Part of a small language model's weights: 9 layers.
Each number is 128 + 24 x the weight over its row's rms, rounded and kept within 0 to 255. Layers, rows and columns count from 0. The size above them is the row's rms in percent of the matrix's.

# layer 2 MLP down (transposed), 1920x320, rms 0.0134, rows 1590-1671, columns 40-79
size [ 30 188  27  21  37  36  27  34 112 222  34  23  38  17  42  22 166  28  23  30  36 127 252  20  20 139  48  52  29 509  21  39 122  40  49  35  36  58  24  32 336  35  19  75  50  33  27  25  23 177  55  27  30 243 289  14  33  50 282  31  19  95  37 129 352  31  35  29  20  33  36  24  31  28  26  36  27  55  45  35  32  37]
[[114 143 119 142 127 135 127 128 100  98 111 136 152 132 136  94 165 136 116  83 106 144 164 130 105 166 102 134 112 119 130 170 108 123 115 123 153 164 159 104]
 [148 131 150 140 111 152 111 124 103 103 135 107 127 129 103 121 133 123  98 117 142  92 165  78 135 143 134 107  96 157 157 139 140 124 146 134 128 105 109  96]
 [118 156 123  90 103 105 132 128 147 128 171 119 102 106 149 116 131 165 144 116 138 147 161 111 101 122  95 117 148 124 111 141 119 137 161 136 157 150 144 160]
 [125 139 106 142 147 121  95 126 152 111  92 134 113 139 111 134 107  74 109 113 128 127 121 105 135 100 126 124 141 119  99 121 142  82 120 119 102  98 120 164]
 [161 108 157  91 136 140 136 168  93 126 144 110  84 102 142 106 120 134 129 115 121 150 122  87  94 116 182 129 154  93 127 125 112 114 182 169 112 148  99 142]
 [102 165 167 129 107 159 144 127 121 145 132 131 135 150 168 133 143 157 106  95 129 120 140 168 100 120 156  90  99 178  95 134 126 136  79  80 169 134 139 109]
 [132 122 150 152 151 172 118 130  90 131 116 108 116 110 155 102 123 125 162 164 142 114 155 122 102 156 126 124 137 127 132 148 131 126 142  85 155 115 134  97]
 [117  87  99 149 102 103 155 129 114  87 125 145 114 167 140 117 167 104 121 125 113 149  98 132 124 132 131 142 163 120 157 197 119 142 134 130 135  88 118 120]
 [147 135 155 108 124 148 149  84  79 155 127 162 149  78 143 150 133 137 121 118 119 156 138 144 139 113 176 154 135 132 139 116 100 117 138  91 152  78 149 133]
 [181 142 128 144 113 118 142 144 124 116 153 122 137 157 161 134 104 110  85 125  94 119  95 169 154 114  74 127 157 144 121 141 115 140 113 139 158 144 137 102]
 [106 163  91 125 160  80  90 142 128 131 137  97 148  84 153 157 104  84 110 161 122 102 130 151 124  94 100  76 129 100 167 134 148 163 114 154 150 159 136 125]
 [110 125 138 165 147 131 145 103 180 157 120 132 125 136 149 139 154 142 115 115 101 112 143 173 125 110 127 117 164 152  90 153 102 108 116  98 125 120 150 147]
 [ 93 142 116 145 155 139 178 125 159  83 115 132 139 128 153 141 137 116 141  97 141  87 123 124 155  89 110 139 135 158 129 142 148 149 146 130 130  97 159 132]
 [124 166 135 101 115 114 140 161 142  98 155 110 131 120 147 145 116 149 111 149 142 126 129 107 126 103 105 136 116 105 139 161 141 177 139 114 124 130 114 131]
 [ 91 159 142  88 122 132 152 135  90 155 122 157 137 139 182 177 142 123 154 133 121  99 151 122 143 158 112 143 135 158 103 144 177 138 138 122 131 111  85 146]
 [147 128 123 158 134 109 156 118  81 103  94 165 132  95 123 159  79 100 143 115 160 142 129 125  80 173 161 143 138 130 160 108 122 113  97 107 146 131 111  96]
 [148 119 116  86 123 125 158 124 114 153 128 153 135  95 175 177 100 128 123 120 134 127 105 120  98 109 134 155 186 116  92 130 105 154 133 140 122 131 163 169]
 [ 82 163 140 114 142 114 160 163 132 184 169  89 143 146 151 141 139 131 112 150 171 106 122 100 136 156 135 147 112 159 106 123 128 135  85 109 118 114  97 151]
 [148  98 108 128 125 156 109 128  94 119  88 128 135 109  86 109 147 112 189 131 121 146 136 151  90 193  95 133 120 117 154 148  93 136 106 146 112 144 143 133]
 [146 133 143 135 139 169 130 171 129 149 121 138 111 175 160 139 146 154 119 161 132 123 116 164 142  91 112 166 106 117  99 117 119 154 116 108  89  88 168 133]
 [136  97 127 132 121 141  90 169 102 114 136  96 155 101  84 158 109 141 137 108 145 110 126 128 119 126 155 162 101 107 119 109 117 162 150 116 129 145 131 154]
 [174 139 106 101 124 133 168 120 104 104 147 120 121 131 166 125 137 106 127 130 119 160  70 136  72 134 100 124 153 123 161  89 114 147 114 123 107 149 123 126]
 [142 146 140 145 104 148 117 154 129 126 110 157 141 153 143  89 137 109 134 128 108 166 161 125 142 138 102 118 116 172 148 132 139 141 157 149 153 110  92 127]
 [118 130 148 101 127 147 202 105 117  93 152 106 134 142 160 115 146  91 126 134 125 107 160 109 112 161 170 139 148 134 159 179 150 112 140 131 115 163 125 179]
 [138 110 174 121 137 126  99 151 130 133 134 166 125  94 143 150 140 109 113 133 134 132 113 149 143 134 108 105 104 140 106  97 131 150 122 124 116 106 145  94]
 [121 109 145 111 144 123 105 115 143 147 171 130 131 109  99 116 134 135 130 123 161 118 127 187 133 145  96 190 126 128 125 151 136 128 163 122 140 174 150 127]
 [167 135 109 143 140 140 121 110 134  49  96 136 107 113 127 146 104 162 157 102 104 151 136 118 102 114  86 136 150 129 158 145 103 103 153  82 159 177 163 115]
 [137 147 106 130  98 110  99 111 121 139 135 114 133  85 112 175 125 147 139 110 118 141 120 113 165 141 109 164 147 134  63 136 142 197 135 143 162 131 134 132]
 [145  97 150 111 133 115 102 111 169 131 141 129 111 104 116 107 127 168 153 161 110 132 117 115 136 115 103  52 126 119 158 136 140 133 149  86 150 152 123 133]
 [104  88 113 140 161  82 135 178 128 106  80 160 130 128 122 179 125 130 120  73 132 131 141 131 147 124 103 131 143 103 128 163 126 119 107 126  91 123 137 179]
 [ 90 130 158 102 103 164 139 137 115  66 137 126 110 135 150 167 120 104 135  85 139 131 125 147 130 115 176 145 152 154 128 131 112 130 121 121 107 117 111 156]
 [104 112 142 147 190 152 136  98 115 121 117 169  83 120 149 139 104 111 144 116 111 118 134 144 117 151 143 151 114 131 119 120 141 120 165 115 150 154 139 148]
 [141 117 178 114 203 182 117 102 115 126 119 171 115 140 147 139 128 103 120 135 130 136  83 182 107 127 113 135 131 129 180 133 159 115 127 152 157 133 132  88]
 [105 141 138 116 105 164 136 123 146 158  71 142 161 113 147 108 147 107  83 137 168 117 146 116 119  70 159 146 121 145 117 172 131 107 165 151 115 101  92 140]
 [119 101 121  88 141 118 105 140 121 115 122 106 138 154  98 131 170 138 120 144 117 115 151  99  94 109 115 185 136 114 118 154 155 129 147 109 126 147 106 137]
 [121 108 122 131 108 125 157  93 130 162 140 115 137 122 141  87 141 149  96 141 170 108 159  94 114 121 154 106 122 127 126 112 105 164 127 144 127 118  94 100]
 [122 133 149 123 174 102 125 140 140 171 126 132 118 126 113 135 109 123 104 113 129 131 125 156 116  97 109 140 148 125 113 146 144 121  66 156 121 174 141 120]
 [116 150 120 118 123 115 128 119  99 142 121 118 127 190  95 133 139 108 133 158 171  98 137 117 132 129 105 148 142 121 136 125 133 136 105 122 111 102 102 123]
 [104 126 126 134 122 114  93  57 156 100 128 150  96 147  71 149 120 117 143 104 154 116 131 104 132 153  95 124 133 193  89 102 129  93  86 120 138 137 146 133]
 [112 126 110 129 146 132  81  94 157 111 118 116 148 129 107 107 126 119 161 163 114 114 129 146 131 160 125 137 105 154 147 159 100 112 101 106 125 168 180 149]
 [ 93 132  94 148 105 105 130 163 139  97 107 131 124  87 113  90 152 100 147 182 100 100 152  94 151 125 121 113 152 131 129 130 137 106 146 108 137 202 135 126]
 [113 124 155 124 131 144 102 128 110 134 129 174 155 116 115 109 141 158 131 114 133 108 150 147 158 124 122 111 128 141 154 168 104 148 113 151  97 136 122 100]
 [131 118 135 131  89 114 139 119 152 133 153 172 143 147 117 124 142 108 129 155  81 144 167  98 110 158  99 130 122 142 122 145 158  73 134  80 175 119 141 108]
 [147 150 115 131 134 134 175  86 109 117 124 115 106 158 150 107 130 128  97 121 121 147 146 123 106 133 120  94 131 102 177 138 106 171 125 119 144 107 113  76]
 [136 143 148 114 107 127  97 108 161 136 136 121 110  86 106  55 120 112 139 131 138  95 128 108 143 111 118 116 123 121 163 156 141 128 173  95 166 172 113  81]
 [140 157 132 108 133 130 138  90 118  79  92 123 135 154 139 154 127 114 126 150 123 111 150 126  82 134 175 123 105 114 146  75  80 115 105 130 162 150  73 181]
 [120 112 134 105 119 121 147 119 163 175 135 141 146 119 157 169 173 126 101 132 124 130 184 123 136 104 170 154 131 146 111  88 120  95 187 152 124 119 101 173]
 [120 136 108  92 132 150 154 128 158 165 128 165 134 131 154  91 160 137  99 133  82 131 122 156 125 126 123  98 139 127 127 139 127 105 115 161 102 106 122 170]
 [115 156 116  96 119 126 118 109 129  72 156 103 124 155 144 144 140  89 105 114 139 111 133 120 104 152 101 130 135 132 154 159 125 145 116 142 139 182 148  96]
 [147 151 141 119 157 100 145 121 103 100 128  97 138  85 120 160 184 145 114 156 106 117  98 112 166 126 149 114 153 134  80 114 107 142 174 153 144 115 137 151]
 [ 99  92 119  92 123 147 140 155 149 118 128 152 131 117 125 135 140 130 174 117 115 112 130 137 124  89 141 156 146 108  94 133 128 120 128 136 138 141  85 146]
 [129 121 138 137 103  80 119 124 180 142 106 168 109 145 102 107 121 136 106 151 120 109 117 137 101 174 132 129 162 137 123 139 136 129 119 107  90  98 103 156]
 [135 147 116 137 122 108 120 110 140 117 101 134 112 107  90  99 148 120 124 136  90 175 128 126 151 166 116 120 122 155  96 145 100  92 107 110 151 113 188 108]
 [ 97 112 122 128 115 132 115  90 100 146 132 109 142 162 169  86 130 157  96 159 146 122 132 104 138 139 118 112 127 127  71 110 178 161 113 124 117 173 196  82]
 [120 129  96 105 125 127 165 117 139 155 166 157 127 123 130  79  92 116 112 118 141 147 134 131 129 113 156 121 161 112 130  78 105  95 133 139 134 139 153 108]
 [147  90 141  93 121 111 121 162 134 111 108 135  87 125 123 120 118 141 168 103  81 156 119 118 115 107 127 142 160  83  81 125 158 133 164 155 145 134 133 150]
 [114 116 125 137 110 113 122  93 157 129 116 107 136 113 122 116 136 109 145  88 127 149 146 152 153 124 153 120 140 141  97 160 103 126 118 159 125 143  94 140]
 [144 137 137  71 113  87  95 142 130 129 138 145 107 134 137 111 142 116  88 141 123 119 138 106 124 119 145 137 143  99 140 176 131 115 125 149 133 149 124 128]
 [138 124 120 154 135 106 147 108 120 130 128 119 140 190 142 142 159 151 116 149 118 174  98 122 165 143  93 177 118 120 121 114 117 116 111 131 107 122 164 124]
 [123 152 129 147 127 137 103 121 114 122  97 156  95  97 127 126  91 111 149 138 142  93 133 110 157 170 130 116 156 157 130 128 161 126 146 102 160  98 126 118]
 [125 112 129 111 144 129 124 117 192 102 106 132 108 131 125 112 138  87 134 110  88 132  92 115 140 102 136  82 159 115 104 108 125  92 159 172 114 141  99 176]
 [ 89 124  87 104 118 126 205 157 105 111 138 131 162 104 126 165 152 116 141 113 130 141 187 162 110 141 116 165 138 156 124 150 138 115 173 169 129 182 121 144]
 [130 114 162 108 137 145 118 137 108 123 137 123 107 104 147 113 120  94 186 106 136 154 145  98 122 169 147 141 111 138 139 189 130 139 141 129 102 131 131 156]
 [167 134 135 144 116 146 168 118 131 109 142 101 143 139 147 150 100 125  92 109 143 136 152 151 136  94 155 166 144 124 124 112 140 123 105 155 154 149 134 108]
 [134 145 125 176  75 139  96  99 122 150 169 122 154 140 141 100 130 105 126 141 119 180 116 122 106 112 137 148 143 150 165 162 142 154 129 132 180 115 120 145]
 [129 143 122 149 161 137  73 117 173 112 131 109 140 131  96 138  98 123  88 147 108 118  95 137 175  81 100 118 161  97 113  88 133 153 113 118 144 104 113 124]
 [135 104 107 138 155 119 137  96 121  90 134 151 101 140 141  97 147 121 178 108 124 151 153 137 127 122  71 126 137 140 108 117 101 110 147  91 174 161 172 110]
 [136 119 128 157 149 117 163 149 130  81 131 152 149 126 154 112 161 101 148 141 114 115 124 133 118 169 129 120 128 109 160 120 106 142 125  72 136  95 119 108]
 [157 125 134 117 112 123 147 150 175 148 130 141 125 145 138 106 128 172 114 152 108 124 116 169 145  96  92 109 142 109 122 143 159 184 121 135 118 117 151 164]
 [152 114 139 147 145 120 159 129 100 172  81 132 133 146 132 123 152 183  99 103 117 147  98 108 106 130 158 113 160 124  91 106  92  95 113 118 109 113 131 110]
 [173 123 136 122 175 119 128 132  90 151  97 134 103 113 127 103 121 146 131 120 163 113 139 112 116 172 148 161 119  81 183 135 131 164 130 125 123 153 172 111]
 [129 143 157 104 137 168 157 121 154 118 142 119 118 143 157 147 108  82 141 153 116 121 138 117 102 131  83 134 121 132  82 134 179 147 119 130 104  82 144 117]
 [114 144 138  90 129 134  89 103  98 138 124 116 120 156 156 193 124  89 136 140 126 102 170 104  88 120 116 143  99 141 146 130 171 127 118 140 123 160 127 153]
 [140 133 111 105 137 153 167 127 113 148 142  88 152 148  83 171 137 124 104 130 154 133  75  88 124 144 142 100 143 105 126 113  94 140  98  97 129  88 126 152]
 [154 134 123 154 146 151 137 124 106 109 110 136 129  96 125 141 137  88 169 110 120 169 137 115  97  98 110 140 104 131 119 145 141 111 154 119 104 110 106 133]
 [115 125 101 129 145 102 114 141 127 140 128  90 123 117  93  99 129 133 112 158 158  88  87  69 124 154 149 154 119 115 154 108  92 150 161  83 130 131 140 130]
 [120 129 110 151 127 115 125 117 159 163 105 135 166 153 130 118 135  57 102 196 172  86 146 111 131 125 108 119 126 123 146 120 175 176  98 120 114 116 159 110]
 [112  99 119 125  87  79 120 155 125 152 158 118 125 112 136 170 101 163 127 141 130  95 119 148 142 102 138 144 184 130 137 136 118 145 116  97 107 115 124 118]
 [137 118 142 105 137 149 123 102  93 143 146 136 130 154 151 126 142 143 142 116 140 110 174 102 142 144 121 178 102 126 120 157 144  99 139 110 115 147 136 166]
 [138  99 148 129 147 153 124 132 120 140 113 146 132 103 105 121 120 135 147 114 110 111 183 107 155 161 146 127 156 148 108 124 165 130 119 149 127 113 138 149]
 [109 116 122 115 120 135 125 143  79 137  96  97 111 113 141 102 113 130 171 134 210 126 126 120 114 130 122 150 120 134 126 116  85 135 120  97 136 117 110 116]
 [161 132 110 153 150 100 147 166 132  68 134  99 126  86 164  94  79 141 126 104 138 143 143 117 119 145  92 133 137 117 165 162 156 178 150 118 101 157 135 129]]
# layer 2 MLP up, 1920x320, rms 0.0372, rows 1591-1671, columns 40-79
size [213  28  23  40  40  31  38 124 235  36  25  41  17  46  25 185  31  24  31  40 135 253  20  23 147  53  57  33 357  23  42 136  40  52  35  42  58  26  34 330  37  20  82  56  37  30  29  26 199  56  30  32 254 309  15  36  52 331  34  20  93  40 141 330  31  39  32  22  34  38  26  31  30  27  39  28  61  48  37  35  42]
[[106 143 108 133 108 116 108 142 107 159  96 167 137  61 136 136 164 165 136 134 122 114 139 146 114 138  99 124 132  94 149 140  78 129 119  74 150 137 156  94]
 [132 113 110 156 128 101 117 113  98 112 121 119 134  70 133 128 103 100 137 141 131  97 129 117 113 147 121 104 123 110  84 130 116 124 154 100 116 149 143 127]
 [134 176  96 112 105  77 101 117 173 140 159 202 124 112 151 107 108  88 111 111 150 116 139  81 137  97 124 102 129 141 135 131 172 122 121 137 128 105 150 142]
 [ 78 141 123 150 124 158 138 117 169 146 131 107 124 131 127 124 112 128 136 146 116 134 100 152 132  93 102 112 148 162  95 141 112 116 145 153 121 145 134 121]
 [115 163 124 126 137 135 173 149  79  90 129 110 118 116 117 130  77 124  98 111 144 140 157 132 130  97 141 126 121  58 136 133 107 130 141  96 138 134 102 129]
 [123 161 144  74 138 137 123 140 123 135 136 110 128 170 132 126 147 156  97 145 108 107 121 150 171 147 157 108 118 145 105 113 137 114 161 116 148 144 136 106]
 [124 135 125 110 134 113 102 108 205 153 119 137 131 152 123 131 117 138 101 117 174 178 119  90 140 125 139 136 142 108 134 129 140 144 129 168 133 100 116 141]
 [112 121 141 191 123  93  97 124  93 152 138 133 131 148 138 139 131  88 153 125 123 151 114 154 133 126 103  85 152 135 104 109 145 114 152 103 149 135 114 143]
 [131 126  91  91 137 127 164 135 118 179 152  95 113 163 137  98 130 108 163 144 146 104 125 113 136 123 115  87 124 129 166 173 111 125 215 150 104 123 113 114]
 [140 124 109 125 129 123 128 115 112 125 146 148 128  85 117 116 106 101 125 164  86 119 130 128 152 152 118 104  84 118 134 134 135 131  86 164 105 120 152 115]
 [155  70 108 146 143 173 108 129 114 105 113 184 120 130 141 126 126 110 155 117 158 116 143 112 148 137 162 111 137 139 146 113 115 125 110 144 137 157 147 136]
 [125 145 115  35 111 133 111 137 128 114 123 187 131 113 113 117 109 165 195 133 123 139 133 126 220 129 149 120 106 140 139 113 134 119 144 132 136 129 116 117]
 [177 131 100 107 134  98 124 136 220 150  99 172 135  41 135 114 145 136 106 144 113 147 132 101 151 114 136  84 108 132  76 171 127 125 114  96 105  81 135 130]
 [145 156 182  70 135 130 111 123 118 103 131 112 109 123 141 115 141 101 125 118  92 141 126 106 106 117 109 128 150 123  71 133 154 131 161 116 133 121 109 127]
 [ 90 162 122  82 115 104 112 124 106 135 157  85 101 174 117 140 146 160 130 137 119 120 141 149 118 105 150 143 104 156 119 121  98 152 104 144 120 128 111 139]
 [135 141 147 133 144 100 130 137  45  92 114 135 146 143 128 131 105 120  72 143  79 107 137  97 142 131 184 121 129  97  91 150 137 176 125 138 134  84 142 142]
 [133 128 129 117 124 131 153 126 166 127 153 118 130  86 145 112 121 118 108 112 114 118 161 126 113  71 125 109 121  95  86 121 116 107 179 159 138 165 127 114]
 [ 76 154 129 143 139 122 129 106 103 134  82 109 133 199 100 149 154 141 176 125 124 110 101 121  97 134 129 163 164 131  91 124 101 146 149 108 161 129  96 140]
 [168 138  98 111 138 109 137 134  95 129  88 165 136 105 126 128 115 118  96 113 157 115 124 125 135 142  78 130 147  80 195 116 143 108 187 129 153 156 121 112]
 [125 174 105 101 106  85 141 136 119 105 103  84 124 137 145 118 120 127 143 122 119 112 123 121 116 144 153 100 130 136 113 118 143 126 100 111 153 133  93 142]
 [116 154 153 133 117 110 109 118 102 132 126  85 138 137 105 110 101 155 147 155 127 165 130 153 150  84 116 165 113 117  98 142 129 147  88 135 139 145  94 116]
 [121 192 138 133 131 118 134 113 165 122 134 184 119 114 130 143 141 130 171 150 164 155 129 152 166 106 118 123 132 155 138 143 134 135 139  95 124 121 131 131]
 [101 147 110 152 130 161 178 117 171  82 145 113 113 148 132 115 134 160 116 140 138 145 128 112 151 136 131 132 115 126 119 122 126 143 134 122 105  91 134 152]
 [115 139 114  92  93 136  87 140 142 122  94 184 117 176 128 126 130 104 140 112 120 140 150 117 131 102 122 120 131 112 121 142 144 144 133 128 139 130  87 111]
 [136  82 110 139 128 149  96 134  83 137 111 168 116 102 119 134 136 120 157 126 117 123 152 131 114 149 138 131 116 165 115 131 157 136 155 116 109 151 137 120]
 [180 120 108  94 140  72 113 158  46 113 122  97 134 131 112 132 138 138 155 141 135 104 106 173 153 130 133 125 137 121 171 130 109 175  90 128 137 123 138 103]
 [153 135 170 117 129 143 103 160 166 115 119 133 118 102 127 114 127  97 121 134 125 142 137 115 135 117 135 118 130 119  86 140  78 144 113 113 145 117 163 129]
 [138 126 139 137 122 149  92 158 117 167 110 133 125 149 133 129 133 120  63 125 105 133 112 132 140  97 125 124 117 127 124 135 113 137  94 135 163 143 108 118]
 [147 113 109 116 134 139 129 137 207 139 155  95 113 148 130 102 105 134  96 132 107 139 132 161 164 101 132 111 123 133  96 128 115 136  96 131 127 151 142 113]
 [105  89 106 113 123 139 138 123 138 128 106 106 139 116 149 123 130 144 128 125 128 143 184 130 153 126 118 122 136 145 131 133 144 110 170 117  90 109 145 151]
 [168 119 143  91 113 172 159 131  48 107 140 126 112 160 164 118 145 149 170 144 102 131 139 149  81  64 128 154 163 149 159 116 153 102 105 154 133 156 139 137]
 [100 165 123 137 126 168 116 139 138 160 137 134 134 143 123 104 143 102 154 141 128 129 124 154 110 126 116 152 133 132 165 146 116 122 107 116 114  85 146 121]
 [117 100 106 137 120 156 157  93  92 140 140  97 134  76 116 128 136 105  63 135 128 137 128 131 140 120 174  89 117 144  99 134 139  96 118 136 138 131 163  99]
 [112 146 107 123 138 132 104 103 203 150  92 120 130 127 131 126 144 158 101 128 114 166 141 106 171 107 124 105 128 150  90 131 116 114  88 132 108 147 124 109]
 [ 81 116 166 125 114 168 122 116 151 157 138 122 128  93 120 112 180 122  78 130 128 147 114 152  90 141 165 124 101 141 111 146 148 127 116 125 109 119 149 119]
 [141 138 109 153 126  82 149 153  95 108 100 174 133 102 135 167  66 162 150 140 104  85 182 163 155 108 123 103 140 122  80 147  70 152 151 121 131 129 123 109]
 [116 129 167 142 126 124 144 119 126 148 100 148 121 117 148 129 108 119 155 135 143 126 130 167 121 140 116 157 155 113  94 170 119 141 114 169 118 116 163 128]
 [ 95 162 139  72 104  92 111 120  50 126 166 143 117 152 132 118 148 108 141 128 129 112 121 147 109 129 138 155 143 122  88 132 121 135  85 122 146 147 128 113]
 [133 138 136 100 128 143 141 145 114 138 107 168 109 175 120 137 130 172 150 177 139  87  96 129 101 130 135 146 120 125 116 132 134 161 110  87 125 118 146 166]
 [ 90  81 135 184 109  79 148 132  96 104 123  94 133 107 130  67 140 128 108 128 129 129 105 129 142  91 131 154 104 171  91 121 146 108 134 129 110 144 129 157]
 [ 68 125 130 128 117 111 154 133  97 111  80 106 132 108 131 124  74 146  93 119 134 147 160 160  86 112 155 128 144 156  53 121  97 154 174 141 135 118 109 120]
 [ 59 179 129 107 135 101 140 140 107  98 135 103 127 137 125 119 101 143 151 142 161 115 107 136 141 106 142 141 130 106  95 109  91 143 100 111 153 145 124 117]
 [ 98 143 171 180 154 141 121 132 139 144 110 115 116 132 135 103 110 120 118 115 150 127 112 110  78 141  89 112 126  93 161 146 160 124 148 141 126 116 120 129]
 [139 128 127 165 146 190 127 123 119 137 142 131 126 108 116  94 123  82 115 165 112 111 127 152 195 147 130 120 145  92 166 146 122 121  94 109 101 107 137 112]
 [179 175 130 110 129 141 162 112  94 130 130 133 126 157 114 128 171 130 140 151 166 127 106 156 100  96 133 117 136 108 124 143 136 118  83 110 110 128 137 181]
 [131 141 144 131 120 141 150 123 134  94 117 146 116  69 114 130 143 103 170 117 133 129 102 151 116 122 143 116 142 137  92 130 136 106  82 162 171 146 130 119]
 [155  80 141 203 145 158 142 106  62  92 131 125 145 104 105 111 127 123 139 122 119 132 126  82 113  89 114 123 120 115 130 116 158 105 178 100 138 131 125 132]
 [137  79 106 126  98 129 118 131  98 112 104 162 158 114 147 112 142 126  88 133 137 114 177 156 152 125 149 106 119 110  58 150 139 133 139 121 106 113 134 133]
 [133 117 138 117 117 125 164 127 125 125 122  75 138 109 123 112 128 147 115 162 139 131 109 126 165 118 136 161 109 160 123 129  94 125 113  81  97 149  67 103]
 [142 151 130 111 125  96 149 122 100 109 135  92 117 110 121 146 153 135 172 143 113 124 162 186 121 136 170 138 118 163 129 115 131 118 164 131 118 123 132  97]
 [104 147 132 111 113 124 159 119 130 139 142 144 132 138 139 119  91 117 120 115 157 132 147 119 115  77 113 150 127 120  56 133 116 149 170 124 137 141 149 145]
 [127 128 137 113 131  85 157 112 103 151 146 158 109 125 114 117 169 180 166 125 127 130 119 109  98 114 133  90 136 131 129 132 148 124 147 107 138 131 128 148]
 [ 86 131 111 161 146  93 101 144 214 110 149 129 115 112 129 156  99 115  87 197 132 119 128 143  99 164 134  66 103 116 161 132 164 129 128 147 135 130 143 148]
 [147 195 114 146 120  98 115 142 136 139 174 137 109 132 154  66 102  78 128 152 123 119  99 140 118 157 137 114 118 109 168 124  99 126  84  89 117 107 161 117]
 [137 188 135 108 125 119 137 134 123 169 136 130 153 135 155 130 103 133 151 164 133 116 104 182 178  91  96 112 132 143 124 152 155 128 143 112 117 119 140 120]
 [149 126 156 139 112 126  98 122 143 125 111 168 127 144 144 121  95 110 120 132 104 117 161 129 143 123 155 122 135 149 118 128 141 112 112 128 135 128 152 135]
 [156 123 111 149 131 112 136 110 177 130 113 173 120 128 118 142 136 163 131 152 129 120 139 146  88 158  97 103 135 114  82 157 113 127 177 139 107 122 143 132]
 [114 104 170 152 124 117 123 152 195 129 163  92 114 164 127 163  88 136 160 133 110 120 150 143 147 116 127 143 110 113 164 125  82  81 110 148 140 115 125 122]
 [ 68 157 124 104 130 130 129 123 129 136 162 139 114 117 131  91 102  72 166 108 118 125 138 156 129  72 106 136 118 136 123 120 135 147 138 124 145 117 153 155]
 [211 133  92 107 130 129 145 118 168 126 144 148 134 132 135 142 142 138 157 149 186 113 123 171 141 116 146 135 123 150 150 123 138 108  91 151 120 121 151 140]
 [104 133 138 107 112 130 173 122 112 100 131  61 155 135 129 121 138 128 144 136 111 139 114 127 138 143 165 124 112 154 117 133  66 108 129 105 114 127 102 131]
 [119  99 131 135 125 137 141 132 120 142 135  98 126 187 123 120 160 163 135 165 118 129 106 139 124 106 135 131 126 132 127 136 106 135 154 129 126 158 142 124]
 [121 100 143 131 137 141 136 130  93 149 130  89 117  93 118 115 170 158 166 126 128 152 114 115 169 144 113  79 117 121 171 133  99 130  99 118 110 139 149 111]
 [119 124  96 131 126  79 101 145 132 163 209 128 127  84 133 122 108  98 129 126 129 139 120 142  76  85 157 114 117 180 145 131 121 101 128 121 152 117  73 121]
 [218 119 123 123  80 124  77 132 179 120 107 172 114 113 134 120 103 140 131 117 119 122 155 121 120 157 127  93 112 144 160 115 179 123 103 111 110 114 147 117]
 [172  82  88 132 108 152 117 150 110 122 116 150 125 133 131 129 139 170 151 124 155 130 137 139  80 109 153 136 147 105 141  86 147 116 129 127 115 140 153 130]
 [ 95 137 115  68 121  91 127 132 147 130 135 119 114 152 122 140 141 144 121 123 172 143 119 182 121 134 121 177 112 145 187  90 122 161 130 153 111 123 113 129]
 [168 122 136 164 149 186 154 129 114  95 100 125 123 131 142 100 154 121 149 135 124 110 124 104 152 139 108 122 114 117 133 114 120 137 167 113 138 164 114 150]
 [134 156 109 110 140 129 129 123 143 127 144 157 129 180 129 140 119 161  64 100 161 145 121 139 119 143 109 116 131 101 141 113 106 117 150 146 123 119  88 120]
 [107 145 102 134 145 144 131 128 135 133 104 178 115 157 123 115 161 151  80 166 129 138 114 117  81 100 132 139 177 140 124 130  79 156 153 160 134 133  98 131]
 [147 179 113 152 123 139 100 154 133 113 101 179 122 134 135 139 128  95 215 140 158 140 115 110 133 112 127 146 147 111 143 111 144 151 111 122 119 122 154 145]
 [142 107 153 139 136 126 121 126  74 153 125 125 146  56 127 131 142 118  91 123  90 127 165 147 140  79 142 112 122 134  17 152 114 125  80 119 133 124 126 112]
 [110 136 126 115 152 131 128 119 171 130 144 150 147 140 121 118 143 154 104 118 119 151 139  89 145  54 108 176 113  94 179 136 100 134 144 102 131 124  92 137]
 [136 131 145 141 129 137  84 101 127 126 120 115 144 141 156 131 131  97 152 135 114 141 114 139 218 105 159 116 166 177 121 110 149 141 100 132 109 129 128 132]
 [154 125  89  57 158 180 136 119 173 118 115 156 129 118 131  99 132 145  54 119 146 143 137 140 177 105 134 136  89 133 132 132 146 110 125 131 101 129 136 129]
 [117 144 129  99 148 132 135 128 102 130 120 166 122 137 147 129 118  95  95 128 127 117 110 170 149 106 137 144 100 115 151 131 101 135  62 168 124 145 132 112]
 [110 137 130 109 160 149 130 103 103 132 122  92 112 103 115 110 118  93 137 137 130 160 145 175 120 126 114 133 138 123  93 148 142 141 115 146 122 144 142 128]
 [124  89 142 175 121 136 119 140 124 123 110 154 129  73 123 102 161 129 113  95 120 126 162 144  85 101 123 146 122 109 101 127 146 125 137 106 133 129 142  92]
 [ 72 144 135 108 143 121 138 121  81  69 135 166 136 140 123 117 141 142 153 118 121 115 113 180 117 104 135 145 138 164 149 120 102 148 140 135 158 146 121 129]
 [170  95  85 149 133 110 110 130  98 184 125  93 124 111 133 158 151 128  76 113 152 123 155 168 111 137 132 108  96 138 138 108 152 120 144 149 122 131 145 105]
 [153 125  92 113 126 137 119 127 131 126 137 129 116 170 130 122 135 116 119 162 111 130 139 166 167 131 154 132  95 135 148 145 123 137 134 176  99 139 133  99]]